python train.py --hidden_size=224 --num_attention_heads=7 --num_key_value_heads=7 --intermediate_size=896 --hidden_act="gelu" --norm_eps=1e-06 --qk_norm=false --attn_scale=0.125 --bias="all" --parallel_block=false --init_std_up=0.0191 --warmup_steps=200 --batch_tokens=65536 --max_steps=4024 --dataset="wikipedia_en"
Each number is 128 + 32 x the weight over its row's rms, rounded and kept within 0 to 255. Layers, rows and columns count from 0. Numbers have three digits each. The size before them is the row's rms in percent of the matrix's.

# layer 4 attention query, 448x224, rms 0.057, rows 187-311, columns 112-223
105:180126166134093136092152117093114172125119158164184142118149138157118143080110167126089118097198155093218077117133138090138130173114133170121125077168147103121062123052130150132115107078152143129151098122134139136102150092077103135166143143145115119073118103128151141175152105156131161140137131151101131174132102168146143092108124139201
107:092144163115164056126061130124135113121123144141170151100074136166166192145135117140075162079114101129072099173099139115156122069125165137154100106142134062173165157107127168093145149120215123145153103121114183126152163129176159071145189194140129146113146148114137094160144167122143093160125119149175131142104143105061108195127143119099
104:136128143112101212090174144144180154128179103139119111093140152165153114170093144140106081100096109094082106091167115104155088152143150121088140182103123137129125123184210104152136095103192101125111081088109153151152098092138148113118093061155112149097146155123090131237090159153150165143070127158049100127086119176113117176102150170125
096:180142147128118156105103161072144162157182136154151107104168102151130110179118207111117181073182122148103120108128128128173111062098114147153175150111113111091150160113143083178158147164138097126095120132051088134148184154167124175163103125125147157111137104164152081092151145162116081119109140076138180147144131101102097099092162123046
111:139141154172142091131061114145130137144113152113071064150139155161072125101164054133140074140158095121111107158140176145119123118061090154131155102081048123129175087131125121170139090150108211108092179115162157171080129057139142085142144082090118158096131125124079109158120190130112190078123121109138157121141075116130145137116129140113
094:084164185068152142148102072098094188133140166130158139103061119142102150141101142138124154145144078164098135116159110144093123111110129170115174127134127172132148139166118173128116107181122137131072119154111151128134188060129159126149143130137064168090042107077086131118136138158049151190072168125112098055146139113117112130124176139106
106:195079089119155129121079179170164126098162101136112135133032048111113147116136128169152125106162075120131103127131143165104107190147105117161137113165161156104118090151202144098099153096148102110176102082131172135132095090087179092104147150167141171111149145152158141144182126121092112107136149139111112104121086044093074036122075170165
105:129182124077104089160111203154161161190145171142079060081164158157139119104169159123118179069182079126113077159152163115150104087134118134140093159111147133080118097117104099081109178158120160154107103126098138137116061113100132114138131069115076142122133171171158120094150070141136149120199121150164167119150126128076126159167132149145
097:160093098071095079114124091115140107146181084133115089061140139077111172134143117106088165105173153113138141151081147113114077113109043121119172093161087093099126146134111083121131057109147131072099137179101101133165111087074127100093092110134128116154104156143162111107132148149174201139073123165125126197127083084114156140175131093132
096:076108135139146136082137130147134172133125113052131142118169120125074121118147110093132107132075124106120128157137152152066127138119132117170101144096124064148095122091070102128090156125179091108170143185147085155184065153126106124159146113187094145116149165142120083143125165125166159106123086116166115122163113109159113134074093083086
105:117092119124060154188056119154121123127063136116165168085200134142123088090129144161111101172112098153127102117156163130074142161113080143114107165123140201145126131157129144180129126131102133090139125128162125109158123112143151202138096135158087163156080112123096108164071124132111101119070099100132157145152165125129145095112116075127
104:077134128091184157114137117160156160121069108148113135153145133113106126164121109152136113073167087138119112155147162097089140087192155130093165148107127141118144155158196115149142080123110116131093134150165151189100157142138111171145103113107125215094106058130140100145112172120092158158077143078175075124102128082146163136101090162119
094:181087141189160092112121154116119122096134132092164113155069143185177128108126155107055174115112152098127118170166090152112173091059121144150132177114118111128091065155144142183121133128094138081124107159167197086136118115127102159058099130089153189156165119101138186073126155081121156078207087094113112106133100151143134111146127106193
101:176114140135098104152145143182058209120102123124102088167120094159164142166086149096124087121089141102143106188146080151132156125124150107152107098129138116135090151134094128147146092169137141197197185120110158147151074119123184118136098187152155184155087087114138106073158151084117113121133138141135134093081112162079169145088189133144
098:117134118172120123170111160145131128169164145149172167076098167164099107144105138131108162168110138142119153185065106151100086123126134125103150127100127155164147136145132134111098039119173103069129162118131142130117128108151102105097136082187112080152082128109129138139049153115134150162114072168118071090129091119177146175185214088161
104:144124083068160093148104139122112097089101126087096101084150115110156156147080107106131079160084132141223116124128175172125083139126129137192117109186073073208095122082128184159044160124165190133139144058161183143193182140127153138159135128139095076140125116152102166091169151114135136147095132089166106048079130151112148114146085139138
099:115132126164140143080135153101149119115117169114141166157092071122196140160136158142164099180152091091113107123076083113154095128150106142141113127100088166138139115113093090145125207162125125091151131058163143102102144089142133117117114136129112081101168150162126142155148142101104171160123076110126165110141134109118108105125156109147
101:154160139103154046123128076108136172140158153083112141105135116167092100155114159120136151135214143164162113120097040111112101157126099134085101118075155080110136093091125131165083129098201097134169129111070135125141135137128133137097193105121163173114156079122094102166154177133092083147118188150151154057115100143150105174173108106100
102:103116130120104143123153134151065165113149115139161129052102102153106164131160137114135158137133077129099153111114168120110128111137139136073082117206169094138123105171163080081188127166176089154180112161108067131080085122184127108126146176131105152131139094132143120139147142080091088145140148093166195053123175126167132161126078142142
098:105149116101031180151133149131185127162063129124090103124114119084142161138109121131123110087146126153120166120122087138123143128157104130166124144178123144151110086135114106160118128134192092073115139155089080107080113149112099134150142114210145126167120124188072180165118111191134129105116173136128136137163157127116122149120177078114
109:116098134138081138060110126128178142180142126128124128147154114107126166175139076128172146138152087082151172116110150152034163131118090130117095136105149136131146124173141127143079153140103088145197131090137116141059094081144055152111127109163158126181122077129149143117120157093091090143115155104158143136132205065166084106147096141125
107:127163089137146121106110064139062156094140163199115130097095108187135123135110101128115133157121173112116089100140132077113146173168118146089118165142107166144117149117145105056107155124132131087110098137108128163070202099114134195141103106092106090156154103122149178117108082229109141093112144159168096073091070180151116097152174165158
100:111124121145084115103142155101103095112158085193043135115167119062118185094137136153171140158100113133100098178172176162087095109148154133119071148164148129110121180082153152107112029134120119108131119107113140114092125213077166094141154068079159197083158140163140115104120111145095106121126115133087117078119170124151115123166079084154
108:112089108114149076147167155145114072139121076177186091078222119090217151084121078147161145085107180083157187075127069157059116134153180138143151162102086141118134146154144094152153175111139109118138122122145109140174102174088099126140127115112135180122156089112117177162093080162144087045135118120204115117136182143092127156077066122098
105:140093078141127132131117089163120186148088096196126129108133116121120139109116113091104158099105137108101178193115140165144164088120131117094135150108114122097184113102123119180125146119130165114086125131146127149128107159112099144124135111123149147128128131144105084135104156157081022139112155068182148180134115147101145166089145122142
104:144128148108170181085163163134146104074099161162136148139114135172135093141165151107170078128020096108160157166136101126107140062100106156177116176151101115179102090136181107142097195123071092118125134162126129139119167149080092130098186128067139057099164137112082140097153160171125121165115173151179150090054120077123147138102142158143
100:113107141147121190169107099130082115099160117141060156181132098130114155114095152157117103125136142129136137037133072083126175116113128076134177149162026140126103092167163162161110127152124187169149132096167161150149164153117093098159126149110145170124131087142141087104093070153111115095077117123091055132123070166141216110162095136171
099:162185160131161082151139104170136091110145167146154122136158157091128130140120077143127165170112134091139121144186139124131106128129157143113149114170167162153119144142153092144118147164090088088102155108130115129111123086122131157138113078122123105130063123136064071086109150161137115173047138090166115175122082049104206089141148140110
109:124151068174121106112180107115172069132192082080073078092146140135115086099056125156176092177137154123100120110183122138138155159083060054127141141094089131090141148165181033113146145102102153158177136151233147136109099189179127140141113127117100089071111107116099116165137125127115115157187177125098079137124105130093150189143124114128
106:074104123116154099108116077179115114151165147112104152090139119146172115118070115105128092104096141103093108099135116171131132118148096139063172071062062140136144142123101180137134126133143088132085114157134097161137141133067118128133094081148120198150107019144122123128125114134113129130157164157212164169184172115135168160130080172061
098:212131139111076148136120103155127121172112121095090093211120162137115176107119129111097136116152094116119129089118086118132163135148144103140193152129161155132126115123148069145118171158107118100106161144108107158091044119084130142152154087138130073122103098142118120144120121096216139160131162080115113141121132138183062069118101139124
099:135153146153163154132139137070150208120147102164177118115154165074126180113128102103147109131123138075111069143120129174090133071088066165131118105166099094095130155079147152175121129151126143168130131124142168133119139200206115132121133109118110135109126136097065156104114091154102107098140124138109158168160130067195103132128111173125
104:135110095086122151117106134120206069135136119147048134165153112146141119127171125080085129138095153143077158110109154126167082076185123145111113134224104117090168187159126124177096124039145163184124114117118128132174145076108151194152100113145167124165129129121169098120127106146146196075120127121147152131117131166176128181135118121120
105:135173058030088124118169179162100139139150103083140163161153106106121153119115105111184151135177130126090123116088120143105114157139106090155094143145124101116097197143172115103105145122132156117122121092169109081142106119122122131104148138172072100097156159202072133076143120108150123116129129109133131149116164115154107143162146124118
092:094107191187130097133158126123103168116105112087097066147139145102114161090139195121093132106086103091153147145071117140111161125104056097150127132135114061176164140189089139078165150137144123154084118148108108153141158138187109147139204133099086090128153187105145178136140123085055197124152099179134112077089118122128149060142126090148
098:156168160112102106078087098146157148178197124056160105164090149136137102088136148089110096098101143163113113159080097130128147121106102148188167210110115120177200196112132206121163119124150166168083091188100118174123153096164147130151132120101137103144124161214159160079204155171125129088146095123079158121095111200091124132141134158128
110:140117167127104103149104091136124110119141135161076118194088107084129180117130113125140070094133065126098101145063107152162133142151205109083138135121051142116063127140089141152101166147164124108142090107108121094146081160178129188117203139060118151179145140109109134146142156189138117138093109142131108082103100120100169144119112137136
100:071178107069173113151159130107168068079122082117137136156098144168173081112099144060150118160165108153126134158070101099106066142156155074103100144088147152161148100120117137193123150108153119201134083065179139098191159106113150139150151157169131104133130143025091126121167135122129167094125114089126173107117129188128094113157095128122
095:082102106135119120079136067082127185149147146181152137133154149156192156129117172107126117135119132095074106122134149141111136140143156071029075091130145122049092148178151050116101157106111114128104170070154148095158127212110083141146126098158159106151131165135155073140121103132130136107110115208169125126133176130159107083131140100124
098:104146135151191132152118169110113125103034124152145124125145111083066131149103096129112148108147145107111056128119116140215130136098124161129126112084092126131155170119123167146117060150135141101088144120173145128152170118098118151166136105139150107133110146110140068208083092153134096047101144169047140155149156161138179111115123127169
103:118110085142109115146161140128157137126101104084122137080127175149099210112122115124139082153153106110118161110097130029133096117159157104078131130131131157202181138127107140090155090059082080165194137063129097124091053156134088090127125098118118104133152098168150103126114078141097106129127137087145148133177128085127157158062104119121
104:102091152159108094142101147115135166115120158150135144141139090150111159092143121028113066115152126128111133165168125117141200129126087142121149159134145188106130115125139087071138060169069105125124161075117138152110092173090114141119057121093158100175162187112079173143147160092136140176156069155163165126172173117175087146075050098100
106:132121105097129162121147194157053145196199130151103119109110160096089150142091114083094115163167147185089106145147103102127097167149132148169180138152164050104184139125114160133170122130121161101153079170129151070143172181112092169154154143115109139134123124102086075138090088129171085152087172087150109135138162083089112113103163174080
104:127110118141150120110109110175123134127148129149134126117123073180109191176103145127167154134150225145102104143185138093089141126132123109145111118128093073168091162163116175077118182085141154140134150150150127142168163184158125116123145050176099132191170139116163135100125135073121114105103177085175112150154126084110085115142147170188
106:100125129153190155079183121081093120129154153120124103192144104067056139185110142104138165136126113130134126152094132116092184133170104082088130132090127101142099107097108050150121094139095115115161127121201135147155125137157079130147107110108101109145141120162143123113085111133119134043127171124224104143149132141085161090150152126142
101:110208095128123126098107171081169154185171139134110082173173104125136127146160143121174142093084061073111133143111123126180085107104172102072113120133107098119148107112105132145101132121124131149156152131143112116097148087133076129140075090093192146152161197125061101142082092125129138128114158154141098121161115114105136188128147180156
108:153095091122130129148100125133150119156129102194165086118138089145163081127126140130149130116092129146153121086127146147115156150094109118085146116165166085212124080177104127168151175126140139098123131146145148123163171137165094127108123115111139139133108134188142155148108122156134136060129135204161194116058142132124119107137134185148
103:146097121143186068222152160152171088136076126074184165132090052160092060154123114131148101161160155090140121139174176129075050083141082103135104128131135095137131141128106099136131090098119139132150146125088098142096193142114134150084185161079112141095113146165076076130135109149106075113162154138121119120089174132131150083091079115089
096:157152149161181162067140118110126108154101147147069159095120156097138154187161236216077097104108116134068140118175113125158097153112126154125104094120127113096120129178151093108182150091145177116126191120167123107177150109100207089105174125127123060133147109146144115137141112186147098121203088117209131112103125143111142132093104110137
098:119127074114090063163115127134076128136141134138111149122105133121172153092145116140135112227077143056172118086090166117115117125117167118096119216114058149123165154115126164092149151075131130175167144155102190119114147143124133194061143156172056145131103133157132099178090111127137095082141103159102120136178085135123097126107092118144
093:123069071137114102201051116142173104107172135119095161140192065130086161080138137144137129106107106212071101141117150139079100074128153175175113135168130145137141113101181124103079126115123170171126151138093131164164152077113138139138143105092109085161198055142125187135133110118045149166088129147153137119136126108119151087113167112168
100:099122090142118148137072131128057149140137082150077165112167195193131187108145104151112098070143160126177076100155072179134087146149115095080096117136119122068111123087115125138079163120118141198085095120118077106126079118110157097118146092101096100133103132132098059096137127154102115106127114075086106170126125126156095167154134114115
095:081092130122123105125084145132142102159136099137102080113108182155113113105083128207151180112137127146108166112089154097142147132060173110107194158115170151158113132175156154153146155113081106141151155107109127111129148135098095084156082034115170065132129126147132128061108135173160185107214156128127177174113075128144115160145122159142
096:140137120106131156181138142119153165114138095174176141147054092101087130116126129174096104139070063146140127139104127126109187159095149126123152085152141130114124169106145142136106133107144127118167134133083131134218213193098120196163096161136109098127150125176121161128133170149175114181170103126129148099091123082106152110136156088085
107:138132166081108152110140107078086110165101151142088104141059149155183128142116176112130141087111166141169150150142108140169131068060163128124090095113130109175143131128128164094130101198139159132150062110060135117103139081123130120154086124132161178164145154177058122056053135107061146148129155127150140124081168121138109102103133157215
098:103135131121089131138115126121122142118155117151112125195134122082148119136209136147108088135112090140195084115147160184118093128152144130144118078096110100136217123136122130140095056156155086093137139152155155077189085118150173117136123157136086094140167173130135117103116120133096096136030151132130099101159082124137151108201108144153
098:129082103137128057111184173163115104113144128127072113174154052130142106195131095103086098165137100124165166090057133165079119110111155130168122141132156172149099127142200140127124109123166126109088112075128151137146132073068110117134141176140093130159105167108090100150143106174122090109155121131146112105171175136153144099145080131152
101:138154149107116096122132163091169111040133147105118178040127173123127122204150116171127144103103124143123130109086082147163141106116116114077091133167086106159179159130162130116150140141134132173112157091086128113089160129167155151142155129127075110115142130112096118052156108159124168189099087135129071128084119094166138116149087194163
098:110109081118133195187106127101112134119116135143077111059106154178155135154150121151109090182145139076051149114126108081187137078105163083142114144130160086154061100161153090073150154090153130085110105161103102153100166138088142094116142106125128139147102105079197162107141131194140138146098168162138045113127113111085128163105197197204
101:088101083115110102163124150177173083088129157128109164078144210089121142095128076159143135136132103131111204123120109100081170144136148183090102214098125129189176155130127093080135077170127138129146143153096111133118146126121150141158119153113103163051166132137121133154110156221134179107088134118157104166139141139117054135159170092116
101:170130182112153122138131127105099163109168117119120161109131117115113082070137182109104146143090150049183176119118108094080090191121147105084134163122116117058166056075073052184155129100088160135093182097153116142127136099109118110151131114105126099185149146159107115108078107139091159169057124125146149126146079139077140072158122116131
103:142112112177118153106105138152117096127124147114178099188192154129169139165120147068185127113122147112119128147160156181136102111095104118125121142184132134128133104124120144119095136193090124170141153157078084174092191133083134137073108139185070106140161099140178153163107115240148116148138150111046084121097120165159097095144141174180
100:188089116108103136104159091197106120074101115166145121135136139127134129098157159139109111120142132098099169161212196112150139184108119126080132183165087109170166150196071136145072108124143152116179059131113157077084120158117196124110098109169118097160152154111098147139154134089116154130072181124138079135123108037162125117111172126140
101:139181127145158065136121121071065075136124097135095090157102142167150066047145175132129104205177133134107181127153144097045138167157173097120092076130146123200155092142130114136107096155077178124131162162106120126140107136115112119112137140121114093149104154135136129116112156137098106169138150105155054113135128118131170117118220174098
100:093129095121144073078082062057093130124094122158186144139118114095151117147162143142149151075138071118176129146169126105102105179107133093089170126119134148118120150167104178166111126128124175154180143114139119146166116114134102145115064087157095085134151155147070122155126152175136076132136142152160156159163153098195194169086160185143
110:075121132145119105153136120079120154149085154152122107141138156161135107086157121158085144071129140108150081082113139191118134168102107084090115176118168137077140104150169116092175070150118142171127103163147167125132057155143117138145125163131151075135097094106126119177123172155078098158097138058142113099110103126138116168102140161071
102:095093142128125184088146131161096207113165123119114140127136150095107138138121114118105109110148119149120127109112155135173091145117096191144099126106113050150142151179104078166078135086160124118175147093097153054033124086123153132104080192134106156136103082119141130130104153066109131089109097099137109140115120128128105054106136131105
098:148142166117128116160135181086177093170160095099092201163155097133045148154102154136122166113119155155103127116128132122139102156095116132107057148115139116150209124074082155151093150151162107139131096098155101105076147112109171120084091045136148124172111146090159132086137154168186162097117122117116194131121155133096090132062138140130
108:147105115174091134180133149134167079105115133125109136126163117100143082128173106204095155096129134122159135192053141125113138146143120163081111112111118183195092118164111086114144137097171150133192149103137144143093170118069092139134103139146126086145149104142155123128129142103108154116153143122159110137120067195125165101140138126132
099:106132071123119071090100114104164073091137123128073099101154081127192151128161131186095116101154087118125169148093051142114181143103171151094090122117148164117139101105125078146091168138173155111074094173194136191151105137109125123115190104124100146200176102096116098131152137103103139210119180128132108121170125161156143092161130189148
098:102160142087177155143177131140082112158172219121122152133119096167152141087123139108161141172121116107139175117141152137099064167090124131123115132164130111155157104080126112101130205147105147171195143141106107151141175152103144120158099172151112145127131100121119133135115151159188146147133107159135173073073074169159112116136161116103
105:102092140148082133138123097113092125160096116120087120085160105190107114121106135138161075138087113109131128088123180160120149131153127101160095137165142128130107050152154100109148117131176111167107115137146141123081119138139084185122125146131101115082116122064141130106107152172142112121099090163069156076135205119105142078109070070172
098:169109093120147083114150213110185150118089163122066082110106151112135120066160145092074209142103065114084154166141115152155110122143129104139130128171055123123107132079166073096121103101101133061113083183107161063118120036163114083139144128106125111176115158142155123142127107127132094091116119091154100096124087091106180169093154129145
101:129123092147130163074131104115034148061129171145096122165153126093085169144141109108080153104133123130058100177154127170107101118109074113127180050145173118135143135112142124155121094104121158169124157119146135096177123135142094074103168123176149174149127070177116116170115124127109096147154133109134079167066155176116140161143104132073
108:169099128099124117157161175162135099120162125143076090143111126160130147095130126108117188124178138171129128154092137129175134114177169132139090088151138137117101074136184128073160164173150131116127102122099119128109131096136115116074086091124130123138153164091146126167100153142004130135164167139180132140123136110094105118100139140133
105:128082131118149173141129111109132103149118144126082136105167113164182199138161160159140106135132148136141119091147174140199148091134043145089179148120129152154133113176110094152078085086135093089140144120109103100144175110131143116091115121143117131112108165130138074172094107098136126128168106101146154118081076098093128146088116089103
117:158154084172118130173171088181209131084152132155142185131153111136097107164098160141118106159159097131157118086071112135115091101105164160127141162109091088123092150092103161127148144166159098108197089123143115129115131082124147085127114139126196184154148128153164117207100176152101158139128094204177150127115137126120146196155129097198
113:077136104154123118038089161076117094139148128123145170101075128167172111146124109121125133118101151084138115188103085074198141138115172112097126156098136093185195097147120139137179133150188112136146092125133140112164153116146131152084149128095135134137151159107110141110094174091159082121150111184129132106121133093155118130152111121094
104:142152129158065149113049144171110087117132145142138157154143083150133137123169095103144103159165137138097076117098146110134141190110136078142129123145153139165125100148144133105139156151153122126094077128158100099109111135118121073183093151160135168108161123142119085089129133176146140150132169133091138110096150134162133133138058164099
105:145154140147148121127150073044061129094044110056089111103158130180107194093083140060166100169183125125098140084151180091151174131153156136137147193131097140097140140090132069131150136136154135157171143079088184126107157109109113108173113167115140126137107096156147133094155118106102115084139197129210142152135131163132161102139125142133
102:167126086098126196069092161144163122178134114067110118155179084098135130150126149173091114116134128162152118044144135076181124194111185137126064171180118117175171178138125163130170148154154084121154210070110126174142129108112103137121108124149109101146135130143155067137128148141149101099094154157106108194181159138124164106100181114099
107:103152147147109168140120154219102148136129137103088144080153148139118127148142111118068116101103179170177133123053168089128170116119161136104186120108178109112128178141143108128156147085144134166160130109141106133126109105174144167090134125164117132106091142137102134121120135100178084068128131104120133106161136161104111171132130087113
113:122063143135114142151076118153125100177148068144157126156130124177171107177166149102084197110164123135131140136176103131131134151072075129086116129201120130143091101139053172114156060146098106131104139069130115093081149147110099110096206144130080173115117153158155090129115129147113162143140129122103156148157087139180109130090033114153
108:183144078113134112109142098153119095096123117100140104200083099161088097121098080132094102133131161146134128167160124148126134068152108112158135158118122082157154118138127112185150120104075135087109153236126153163124081132159125112106174146097152159113153115122147127096112113135165094075136207139098106172133093136084122103170108109097
112:134132080191191164152201080052142149134151181167204122114124103111157170107199174100128150062095099154112097157135175166112126189114139138144086069170115150157086165053084074084142146156118100057157126123176127129139154152071156156151111187095127158112129137143179143116142179156154184137121185097144133099073070142127086137149180136156
103:175076174088151130057155101127159141119103111100089091162112123099073128131099130182157109060166172144167114178082145155162111123129156097149135056141162138109209179139113130094134122157108150140221076175088122102180158145112099104054145177150087130121150112134141125147167091116137117142137176141111105140094111142147103137132120184133
111:123133152116136084077087146090182134110119135068110108079105138123092146086167147181150212176060130127134147161145131170091134120134144196108139101147182120145138147148102088086088149097138130068152129105111132111072143131173145110105113125108031112167140178111133163082125162143168148114166102124146076145141159110074142207107211140146
108:167091131107134140131120190156177122118168104058169120068212130151155168110156135127163070090173145125136161121139075129091115187161153175087110088140103112100139071095115151155152132136122072076162124118098121114146078126167139124121090150182100159168131094121149070123105165118142144132125122095200165101071114160086067166164147148131
110:135117145106156141132115092123082192120130086105117095183107176099100175184146177120138149129157081124098117107137100112174174084188150084110157148153109102101072192142128110141093074101103235111202103109140142134083135108108103145149170153135094111081117116108125147149113109174137161143090157164071104157081134183134081125117157167144
102:112099135109112154117111190169061093105135098096145117181143133116167147150176132112114091123092180077105138164091198150151107149094133106134159152143104153128097148102088106115164150097213097138055140108123151113109155081132159093116133078129126105144057188115132107180144130078122127106103113056073172123100104155121179107121158119076
098:096166120102068133130141157055147149109088172105128139126115123131142121061065170078148157101165185106093123057125185152123167089116131161119114133146116106157098094127147130141127193123099115093129106132120134171149139160112150094180068142104153136135098119109118184090151137166125127119119152094123114159057112124151183126145116163158
102:158064141120164130136151124134201077136136072162176069173103138114152153111078115127112148115115164112125113109137043150091141198183156144133200112124143121171114103124130121048132147113149095161143088093129114062107128169113140137163185118154154136140168130127146106120102135069100154130150117139102118084165096187142147119166108185165
099:128163103111106101171172165201120131131137135139178129098164057100178157079088173101107133142131136146135126152206113228125068116139142092151154126134107165087150122100225118104166094159166138079111071143067077149160149097171128138131150143135142140147135089095106117110138161134109149131086165181130128102162089166162141103168116095130
106:068085142148129166146175157125128132074097152126102168108135123170149134103159123124165095121087144113178152195114193100106091111156162163094134075174166086190108106077187151132075157107099129081166181113153099146190097089141087121165177152130117109091147162080056145122151113163115089121117113076122088124165154120188119218125128163128
105:178158134107059157074080088122094119161170113139210100108160155139147132146116115184073160113111139189164154084160141048093155083152111151117097103135110081095125127117118167122119159105146122120148149128131159093097131127120095112165155083121105121099089214180115126093105176158069127145106184196130169166149106164134070129185138101152
103:098131136104132080129181127171188149158129084092145171149128166139113169137102154209127097145164110155079125127126142132149167137157112115108071126077107125151149105139173103149147079158123113081120124151115105099094168194107136144111110184089115178175067129131154142110143122110114126138132110030069170118158138132133116125147114136101
098:151156148148131139116117143086201090108129094051144214067091121070129137072197108070129160138113214114143104117115174134118106131143035140139086127154108179109136115088126149163144143051124168107164090129166097172135085125150103122130130186122157116140119115106113105167117148119162141182070124194093111154140152163140132138097134085122
101:147111094223179128074138096162108145153073072134137150068142120147072190151137109187135182135122163119096205113154102150131122134073121124146081083136177164132105142156091124146141127067094177016166130094090175183188108151160096103111128116165105137168124131119095112207130142088103106151056129096090155154131140149123166142156149099169
103:122174118185102176131152118082122148128152156146182116126146151133128162088112104093108088121173166140085082133135162139124174165071093189174108156098141110117116107173104137131167157156121135113158133120111114149077176131151189164188196089090132073096163136120170169093143117151124161119095126148128180098140134141151074167138119106146
103:113136162114123130201091093140126110120099113056107111106061114171075090157124177101140119129097147181131133089130146085118129086113158114127126086132086136119171162175099121105082180124100185070126130113106163191123127202132156108133169087158067041143129142151135158162132155153086073146171167089120129130151141154149135165135110123101
098:147123099115144107133078095082139111152106125084098141158083124150088111121104110157085143161166033135118091081110102121167153054176121160122209107167143152168107105126134102161164177148090041087134169108120128117138127135161152104156140169100112094178093120150125115145136150087134115101090142111121130142077107159161149127142138191184
118:130099047105178129114120156139223131129086068143101084157113116058135138151161097118119102105153106099106195150139133222170148122132152122091154129119112154096158097106145160117139155089092093107144084178079117161126088127140101134141080175121088102088137223139164090146143127119095109109078148153194149116177129095140136127174153122093
103:101124138119144099144163042142110151137112064093092098107091135087120163193056120103132127124107162125187117172162181095145065113117140146137192103146172085123103105151082109091100093079138160060120048128087174137124131112127125167125156049153169166135165093125153147199129164150118143131145091114132169127124116028074098163180110163083
106:134088169154138095086184100115053113123124108143151108137127151121097122200131149088155119156106135088107113102131117139156189127154102129169123161101119120075119197128132108150133087119161144139117141180135152127092148118159183132064125140099095134090129103084135135167114145100057099039147174112173111192146141114147124077126167118111
107:147145129116121127139136118118107164119141109155126163153209149123074107057160137146094117119106130099174123055116138096130134139147136130115107118149140115135151112112101140102082147115160127085135130092124151076078155109127113152146129152170123124112104130166127087184139096155127167123176131091132052125132153171099181099111167140079
113:121177198160117133033153144107118147201189144153133139109158156097088174118089133107131124140122151107145148124130142114165148060134099153056114157188090073117117155107177047170103068182166087156169145139143153043092122145117092130148140128085148082121133113123162140128162196118148137132172186119105132142194158135156153127061115161120
107:143124133110165137145227155094108127118142120157125106080140196152146072142155158160160101180142148100150095070167116087122154120128138117046090099121124083093095175140227076155112139163106096106121168108171158088134131187111130102167130186183105149148148092102080109132182102113120150101121153174115132129150125060099121106109134191066
104:166135138143152168141127117074176100172155151108162115175051094068101167113158083113134115175128090106087174127098127146178122128086163103149086090092100164141155081099142149141137100133125123114082129149056127123135145106164225178167121091111088173084139077193133137112112122122118147136117098186078165191200105088042185142143145153146
106:130117133113148069109150071137118127143146139144139154132081108128146101093162118134110183186155147076096120189136152125158164079132128133127135122138137197148156159076143097122100132132152097103171155122145107103139093139114093137193147051162084148136154157147115124116156079115119083150071103145121123051121106158208175123122175179138
098:066139090131106120149148139129199118066114059153122100106124138110110122094183109136127142164001131081100116125103151117167104119100161135116079044158138189069128146090137135142087164110094124091150106134112108113140115169127124099094133111115191140170105152113129174134128072062131107155163091123149158147174152077109134064113147057157
117:096103165098128139163097109045115116197144139185167181135157155099114066087173166159106201139106130150164093140163180122102130104156059080106061151170121136127075110136106094131094084166143118121053101107159132129116154138048173087096108138142103111100073154142149129133097123145120097095111206118074130109093166120119137084130139132145
105:178137176156163138107142170145116175140109150136151053137174147155166152143108158141147132142128115122129091109141134115165151162130109127108133107068148090108135096141106059146203190224091122161123170159109095097061117126057127146118161078158161112154156144161190211105072082139098135062144113113100131180163140177159087093159131160115
103:117170085159124157109121113116142129136136082129099117114138114132072190168137103098137140088129064096083209143138103091149147107118097119144095108175096178146161129113126061114129146163143181105106127126106145126154149098091130132082133122091150119098177156067122127126200097224148147085144111166140119136183106146048137093112159138136
101:146101151070132115119145142065123177126150204147111133141133102134118156123068111092079084163161184095185121067114189117105098150073151162156145087159085201187131159159092205124104139165178110114134101139079128088123114137088158151117083086138114117134082087097139112122121139152113124101082127082121090080125200155177145141208084132105
109:111091068123153130126141139171104160129128109145115114165146142109134066122093109140114131172124112088105187086127157111135108147135155120125135103162156162091159102091143145128149103093157161124087150150139069147100109129149157084084160151130091137130069113166116158121089104125151175136122174135153138154103174160074169198009072153163
105:158106170167132064113153111136148124147131101094172099204132128137108171091109140154114153208140109173112100108152140172129131115143166121103110182081216095168134131115092087142091079071184162084087127188133129170170067134130110110104150160117134117120120101094190095068150119114125159149186092105148145159144161110116105117172142144114
111:110085121083128136111111127139136062121128115115083163152124114137063101088157177127123135167129152140085096056122160122117129182131167087144091156131108117208123050156079094108123157155101150139106150125146124128062122134181126107143107106194132152086114098138131131136147135143165115135168098137154162125190199076120150065083153098138
105:144088117124091114108102139098120099154097143126114081131117084128132102113150102093064122179110082137130147171093174122133041121136123150056112093153169119193163096183158120126122079153160137117169152109118110128099132098136148155130140148165141126109164157099191091168126129101096114161160101148155044170092092120096113046184139100115
103:119159106126132086199135093164174139105159148208129075152106157154134083148129172196155157108117092159104103210158149164195145095116140205103069157125105097150152114096179112070140128171181131214033118175096152108122134111055102177127109148114146141120090132116073163117174087104115096136124123146085130136183138144122107108116149144162
105:150149087111114199148175134142064134154119161139097065071166087118185150153103060155173151091169127095066184125164151141123115145121146098150164138125108108126099166129115146124170132125116108159119136136073167197113072183107143126202076087127113197123136147061111137132154130118161140139133133178163103141077160141099089157086194096123
101:145123104122118140167139075113143116153077147141108138077150116143130122118171110200123169090127227085141140137118094126125132121146129112149148042171166100114124073130125133114197074069126093114157175168155159198143083126095101182122099154157167072116137094113052104124114195082099125180183145079109090142126122150154140099154146101121
103:126121179189154106091135177140120127134147151135126133124147128130133113137111157130120186115136085129090145106170123093123124201196158125143100156071135190084137128098156110121098161101146161071100124158184101115123108120085150163160199126131166123183177187140168143137100109150114112125114138092080111128175158162131122146112149167077
112:073093179119140076157086126178118142058127153107169111132106152146171111161094133122135133089137029106096130071182138109135098104135144108127073126152145141087126116096139150161147192111150090143135130098140166125140156071129096166113185111173060154102150168124110083166203084157084117119150106116129139090198136104122139166194146102118
098:103048172126123118107098079148142164147122103078129096146196121139121167139213139080074152150156099218130067139169111096207147111100090131128102181105070133075085152092104153135146075089164164067165153137121108111147146153144137086159133182122112174106135121133159171117096180123116059107089164145102189116139122184069112153125182135134
102:113169071166174097085115063101163147093096129150133120161136108137105125093079161126209149151124138090145159112085174137139124145141136136065131126142106043159040152151170164121138159163084141150164167126209152143100175131154099101159119060126140121074147141106162124145103105089127118180143160159108131133160184106116124111151155139120